config.yaml
n_layer: 12
d_model: 384
n_head: 4
n_kv_head: 4
head_dim: 96
d_mlp: 1024
vocab_size: 16384
activation: "geglu"
norm: "layernorm"
norm_place: "peri"
norm_eps: 1e-05
positions: "rope"
rope_base: 10000.0
rope_fraction: 1.0
qk_norm: false
attn_scale: 0.102
bias: "none"
tie_embeddings: true
parallel_block: false
extras: ["capped logits"]
init: "trunc"
init_std_qkv: 0.0249
init_std_o: 0.00508
init_std_up: 0.0249
init_std_down: 0.00311
init_mimetic: 0.7
optimizer: "soap_variant"
lr: 0.0032
beta1: 0.95
beta2: 0.99
weight_decay: 0.14
lr_head: 0.00729
grad_clip: 0.5
warmup_steps: 200
schedule: "wsd"
decay_fraction: 1.0
decay_shape: "linear"
final_lr_fraction: 0.1
batch_tokens: [65536, 131072, 262144]
seq_len: 512
doc_mask: true
train_tokens: 472900000
steps: 3675
dataset: "wikipedia_en"
Each number is 128 + 32 x the weight over its row's rms, rounded and kept within 0 to 255. Layers, rows and columns count from 0. Numbers have three digits each. The size before them is the row's rms in percent of the matrix's.

# layer 2 MLP gate, 1024x384, rms 0.115, rows 958-1023, columns 192-287
088:121173163106198115102117114150117153108187081095149040110135073139076142104197143116152168062080134126155115093203088100120200090160131140116172085101110186098141147134107137091093158149111103202098122112176102128079135084157127163116146141109129138107113122131104081082096098111142092159
096:114099104154090147148089146112143071152163175155124143117123108141135111103120145115113138126103073136136146105150182069147111193143171141200113149135103130135117083092096156127236138081118160137103137129191134203146082087141149128085147088090137166123134180127117150097127121102053163194
092:152135135132133109087128095162172090170133176143128108093098034170122118140174063085127105111101167165099090134137112144132122115142080172089113182083121152079118133090053133165102078145172146199090130151164124175123156102146137079074164123078134154193085104068120095135140144126083149145
099:124160123132108113158133186127107095097149093166121073156112172102132147096162115132129139178104146171191114136150105134158102152109084205164124118175143130120137098112158132132143114139142123119123133111103126108157109137147088123153124161097161168112125185171130132142088127118109092063
103:070110128204154145098103109123139155095139131124178102180102095065146118109097154181160065129073090161161135113134178044104134120132110110139158155162082121161110068158204132082144132136147093126122069124097155158166099106145114107111098132069157121121139154107164132164111143113104184102
097:093148092091144126102107183061160164123130051129072125143125097118138079169144123094086170046125170112118110149114149159142162083150049140161099134107134157201107153174163157196134123124129147110119104151111099128069142129107234119110161197098067076109125146106141139126102166118124126155
094:163129091163128152132144103153140166125121105079114109086139080111143106160142177094100135144134161078093170161145128149094121117157133125145133125136128065102111113149208147152142161163130126093131156108180110136117115127059103069192135160119111092159183109079175095143049122150143174111
109:137124110108146080168177134092112105088208125067102153212116152229122142146100126160090166125147112084111109118108113101143128123106105195083135114121162144115124102170134111117109147090126094142075132151120144163144149137137158186079205098149048096081105134082155122128127120108144176129
096:151108168109051127131108093145143162132180191101135091107186127099098088164098122143071147094141180051147083111123109088150126128118101083147084105120113134119148139069102143069143174148138130158176136144103119112113127105134158114168059108114130076052083104071140099133122132135108182178
098:117230112164180080071137125132154090157145142119144103134174153150138093137160124099152098150134154109127124160126186153117135115140120162124155091095144112105115157079137124156126130130160128137134099188144136152130145198137103106102112130204110058129149070146085130130124166110168107100
104:071114175108144136158133171095145136159132138097144114070135118119117168113104144039153136139149184103116141148145131106097137089175180140204119145147167121137093083100186100132153149144123139094122086123171102156122155045171107159183103104116117138118121105083107112155157068129091106118
108:127129224132171087138128147128151136145151103115169118135096084159119113118161138110202152126142101180190073107097145108137118192098156147123123151155115093111089106115144056119099101160191096141113145099120096095128181132166124138099097137153127181150162096111119185106137018110133144120
105:130115087117106072133147123073117118153133122155158118110096155216130108189141124191132095136143136152172115116126095140168162081166137157083120152203171130106172158131118078117113152096098121102153138155095117151118175142148135182133129136122127208151206122168132114114149109123149096133
099:205137120071134143157106092176191147111130109147098114125089118162117121203064116099078132141129103061091137138128158125120088146121182087081103095127103103114145121124123120180152113116100115036103136090162144078149085153138146181155167079135134186148164088136109166180071099083096150139
092:201101168092067119141083149142134124130110111143165162169100125070133144178156160154144151123134132069128080117105152212157133170112123134098131140151131108067146173110159130098132140106099117121116127208121168127101177098163182158108149137107099181165089128198111127095156094102147170127
105:106142128090104147145117114090200118031188159167151093128163088110080086148134113130150120157139100101106188126143191106085105156126076146170120132104041144103071141161162190109135096139106138137160138154167086162138102065173135053153138112098040102107109160123140132153146078074074184125
106:187138148134128138129102135095056195136093157136202133139102142155090134125122157078090128178153094164136072165096135083131168131153174155111134144094119170126094144068177053164162134098106154106154114127160106119093128119117134143117106166086152155138149080161126199119156097200094124141
098:120078113077100146127099167130092100201150145103103153069152105134141163116040110159080106084118102151127103112124075126052154148162128129140131112087104145081147055178106092141111129151161192074129168126092142110121128133152148141115136117114141108095132178126144129104105133090150178123
090:095073148128124097121150094108095138127176121106143172151162153162128112189113185167087108075077129079105146170181119077104111136098137184077110164152183149186125072089142166070165138118171108128130134125150129141166116185174129131095161113141126120133125113035129128112100049118132158125
097:130155089104131205192126155134129138147129091083141168127135149115146046138102187167125140137124111117115139096106151128088097117122185155051108167093157150084106146116132166149211068099172135151138155206131123166126068124111134155139136142112144112160194123120120128138135150169101138092
090:107105159148123113164167092202150113098142168189121146121140166131131148156141112044079124112148116130121098116200097167149136124128098129120090087103136097126149086155132122077125038170133124104140085110123169138136097130118110093131156162134215137069119140099078094160132085173160082142
096:111144088133199127121130108116178100144129163120098109128116069121147158098099098184115117161155122149144137166132182152126157098100106116064101154069120165085123137131157074105106075092161108121110128100140106089177155167071143164140139163115154168150145153149105098153132172102138142120
094:057135139141096164122116119120178109114148101057113052118149107094101131142151134097143121071057139091157102094093151155090135118113141106127143109145091144118088099112123083149133076153139161192123103134145172129197115152142117141130134097131133140090110171133080176223110046128070152162
094:129187111126138089083150115089170164168141099198100161123158153130099141109115163053060142137132104100106172121118136162179139104117133140085148111172166137165077065140146114092166110155109145153184136196138118171143100163136156140139091155091132117151130066102166136095132075130142112097
102:098125166155152060140122178181113164137222126112114121115152136153158100171124170110128107096108110116161133125093091121094095101121154196110074160093136183097139101148130149125092080076146105082124126128134144137127130057115163102109151114137135175110099137130085181104130123151147091112
096:187107159113072132139115122131169133118083126143127144122111114134086126081130098119172152138099126149098091147137183133080129164077114105124077063174117141158134201153083065150156109118183176107100116169105137129062187074118072145158163091098132083123114108129043107108126132114187104145
114:156110117123148086140133134120108134094181171067106127078176160151120149071083188139141079105125162122148071157151133072136115166160150098063100148142128130082133120151107123145083116151043172109144076135141161114184130073119134154122180094121149103140155184065162101142176140127072153124
105:170103124102097129133125115098092152115091134132172113120096082075111118163130164140141132081102193129196087094105116059122093161186108167134128157179115078100134181162090091076171142163185134183144144129078107144154178133118160189183098139088102129111079117126110158160108096096136167119
098:109114112109115151207138165104134061105133117213128051099154180141145067150088138134112146170098083154178080071130128179120143088121141117116170147129161131075131145134095107124131093079144214093135112134073096107132079108100136069144145171092082132133141066143126171153128168094111106145
104:172108154062142076112107119108101133101119101129108105095142115100079182130084107113107143117169099136113112074171143113130172193134167111070139131140053135120120103022138095077142125158186169118144099133155140137133179159160115133114175096189114152127147089158067133144105116085211120114
097:127166129088143145161128137131144107149163116139112181139155164193132115108153115104169184148193082120129107163157116116168148115115122049119114104087115111136101159174099146088099086146121121134143073078137132037178086115122098102122091127117151109119153185091166151166112126175078166050
099:089085130130141162101187129086120111093132138136189099149147162132184190138131144156121097073148151134153080142173153162156162106090125135159126098090110106152124141094180128154127195181129146132131105169154180080132161073069108172154142138121108145122173124154130117138145093179139055149
101:127165159121116125084121111144129163140123133166099117129167040091125154072131125113140153117096112151124109161091083112142098191170081104143122082089114179141165158155177123169107139120170154104089143141187127163162176124135155174177128114133127100128157138105059125162102164123128096086
097:173130141149150134126093085123133109094100122089133119106113140095137118153105151101119114085175088113174157130121171116141123123096141121135147091119140149115091103119061070119037162179154119179161126119090085184148130152140116145174080079113182134150086123141096077068145134140137137164
103:142111119076126088179128128137219125147112114059132180131139083099110095107153204186127071134101141177128138081209116145112121098158134109105093156129083105126062096127156130120164132143158142156139149139088135099070077113059126145129099188131123122171127141184160106167114074122144156154
092:108097163101155087135148076170136162135134153087132188149183156064101118149190193154167152156113085101130128166181134120140143157146079093086151082135128136081100141064107126106148110164111047125154175126108162186121108126126130126168183103143132136095171118049121117108087137142111208119
093:175106206097149170150152095143160180156119116148123104129168112063124138165110125117181130110133194117137145083149158115073131072133163138108079140156112114109119148198106158135080109109092127135080153086128112077126168138215125130135099098142157084168122209131183178167163107121192085107
106:157135140190070070116076137118188159070052083130135107129140137083110165154125092079128089056148111153101078091139145213158161131129133099122083150123176106137161152051091144157149140098111136137177181104143148144093148125120107124124038148173184133118102106158049151134131101137150180125
096:091194195083110135169084100152079135142122126143144099215105074098099115128184188119129090132152172111110095147182058104112113113128114117115115070149166170143136116171139110153154110166142121129075133105165139165094102150127179107122100170108158136112134168079136166173100120106176101133
104:130130188136114163142135100129150129145137105149192109140097137129211119129210151126143191141151161119122193132121144147124160126131112176118193154116134182093126109078120097104099134130220131097084121146160063074152098114118132129140108112080094067178072097132100157118066139130121110135
099:151138134195189135146138132103056126107154104136131150062136128155172060105133126135077139129139167076148146140117145139126061126141076156143117155144158108087066108082101209135113152126078114129075096133132108091094108102120147108136088131048113103106123148084130134099179112090101137142
104:102205073085144141101148114140129174049135167092107132117181116075133117120123125196104114125129131138112125138112180094105133133156124077128081120097151123122174080178133129088134129103131063126132129080168100167086160179104145102181128062139111126134155048117091145105147109169148168143
097:234129046174125130104134166189151160099144118100178123105131109079192090220142079108141083151170161142132127118109105088113159092123150129077181099141169180140159125154139055132150117138139163139155166118126097073104142083065120155155144128041089154125119143064099114144099185100137107070
107:152144093173069129134094121121132133159134122110144110110115099117130155083138139126181107158116128150149133126097121151107112134131119103124129144111140156091132141123127133137096181169171128110102121137131126173147113106137084133155148144188133104127180056141102074111143130134117126152
098:153132093200102159160123107085121152075141131111086135110100140163117170133175114122100168078162164100159156131122163087162117114118171114168112159152169081134153092145088123112097158121152167149097112112093197075143166166158094088085162178102097137115109099187071094109127142078121166189
097:134168095169122128142091157168122206120137088119176066119096166123165075132053112182109067118093138070159106094166093156082145179123129185080114170124141140150120142156092100129129158151089144068124114173097136192144147186120179121156107166141127149077134129122118116106141200096142157077
095:186123139168097148077167122119117163110179070091135119082120161162177114214087099133111130093135118115081127141093174168121052203063094134098137077154089081121143153200013101152114123110160151148164142133152170137119133152119152145155183123138178154100150160095122111131152142145049101105
108:154177094161115127065072114118156104120026110110112122123199114126151102124088141145100121176134086107198125103162129139170103180109128152127079093089142148170103074097132105157121153175104177093144123066114163120123121108148115153113060123127162152137127091079139074152102057163139099159
101:161144149120094158143099137147153165097115114149073153180152147155133086089140155086142072066101109160115151144170090134125117155132139117151151115169195083183103135098083111099189172138167127104132036132115132060135143115132120158160165097115160158145081089139091139197149094129150125124
101:083157079054089080139128164125151169089076139176112117093114193125141155179145132131170126165164015147124113108159159139099128122072152124063074069106136134105102170111095030168120159174083130129130124162132140192228142129137170177096105138104180094168177108097123116160191132174124117111
097:113145067143132089224193129070187064076138148126124095099166144107099162118159097110118118151121106112122136170178084102209108148110120181197164162155099059168045068108175130126076102104115170177161096078120159127115113124069167086139155132114127131131149118134168114128153137114100100106
097:141146121122155093162088091163168100090143141101186136077108077104140121137104100129152114166145115106193160122112099148121086128092133114143096112103131090090145156107121198101052167140104119126095075150135150116172145051138108111192131083139126095084130114144173090180133141133092135112
103:172167168123133184132132121189149168139114118101113112131129118113162091150151151102119140084106096127151099054169134130125155183116155149111186039122094114135134120125135112142188145171146111094058136151080108103056089141119134097084110137106131140117094139140125113131155139115177149141
091:080109149132143090179139126155099129124159130176159176156123094102130115142190148124143080156114164129133079097086124145130166178183196154198125161142097152150071152165070159127187074149166153162176124192103121127097123097096100111200181109145127114182138196143150166203081118134085122134
095:096211104152161120135182150088118151150132085202143155177073139153118103151150104170089145144140090134153154146096114117112169112095115160129120129133121141154109086143160114130146128091146127162114064072117168083148146068119109126126137205119112095122096139137120158088164161151107101103
104:167129120080121120181107119103173131088140129169116120157195092115125178106098108072109149113149116119124136114119073148118157169113146108138142141105088189135155139100065143084128182135188060155132087168147117183107129061083163091177137168098068178155125069141121082115096093085114168195
088:103099132115098093155102139203129122120142142180094137177139104064144141090120113103088021134162081117145175189148182117137102156133061126081062128143139126118146123099115148162128137147085146131086094165139137110162166155148098144090054065156137083156085117139131117126099178115115111159
102:098102155191186090083077192141143096130106096116120073148156091139063138167127087146093201165094108143084077127102130092115095084131163068079091139114176087124135132079138092137167141138180133158137142067121067150071102050151231163128096143185150118141104163184108126152150109144100119127
107:156158084125130094110127178117106096139136143107172107076127090131113083131049138104119064105134222136128132138076140128114146101125137121190103134128172116096135147085136097182111127095091151167124109087132057072171086071084174174111100106160142133151113120180151162156142070204132163129
095:132108137128119158129122128089142136177104103173048112167154104144152060117106110143153130101151133182109073132128150182088137182116099090043185142123121151120094125098140134105145116101202162159147144150085119100084152115142153122127179120116124120101119131110042053151172083117097127128
085:153137111152153123089078101144106134120175138062087060128165149171104121187139176092095125101116126098121128074175154116116142088128108136098145067151166193132117121103134158188134172191188143111133162101186111129113117099120130149135093122159099143115139093059125075141176052152138206119
105:090084115105165144149158121136083192117157134132076096122097109120104131111102149156144079098133061054092115106136092149139092097130098142066145145156124156130115086065101102125178142112111186177160048099140131105104103135162120187107151128147191122092098186141134097140144111131093168145
100:109143076091096114106152116153077150111122117043131122078114111108161100122163107154133120129098145135101147097135172149121073142130098107114096101116120164100104094149106155115150121139134140091111095200165133110125116155106141110150119177174064081158117093123133118093157126206135073081
105:125111064147072112130073164134079091093136119165161113132169197169044164116107142146094134113145098185117118124118156168161150121081162148144125123116102123158108159113135144178139163127177115119156148109050132126124126122146100096129125139145179133113146153124169086119072127129156074119
099:114172094120159095071109142102159054127200180116215135192157127172144167123115154113149123147126144143166075117121114060105157080152098153116154106114222148121111137110120137179113139127120095093173097145129145158094090131175134083083116149148098069151117126128099090106124096096189141051
092:076122061095107140163123138124144173092114109144189131143148101178113161133122149139134086148088197120065144083115144143156044145103090122163101110142127101102098085145077147151107099128146136184143119158101115103110176135111171105140137124124059151130101152112126151126133073075147070100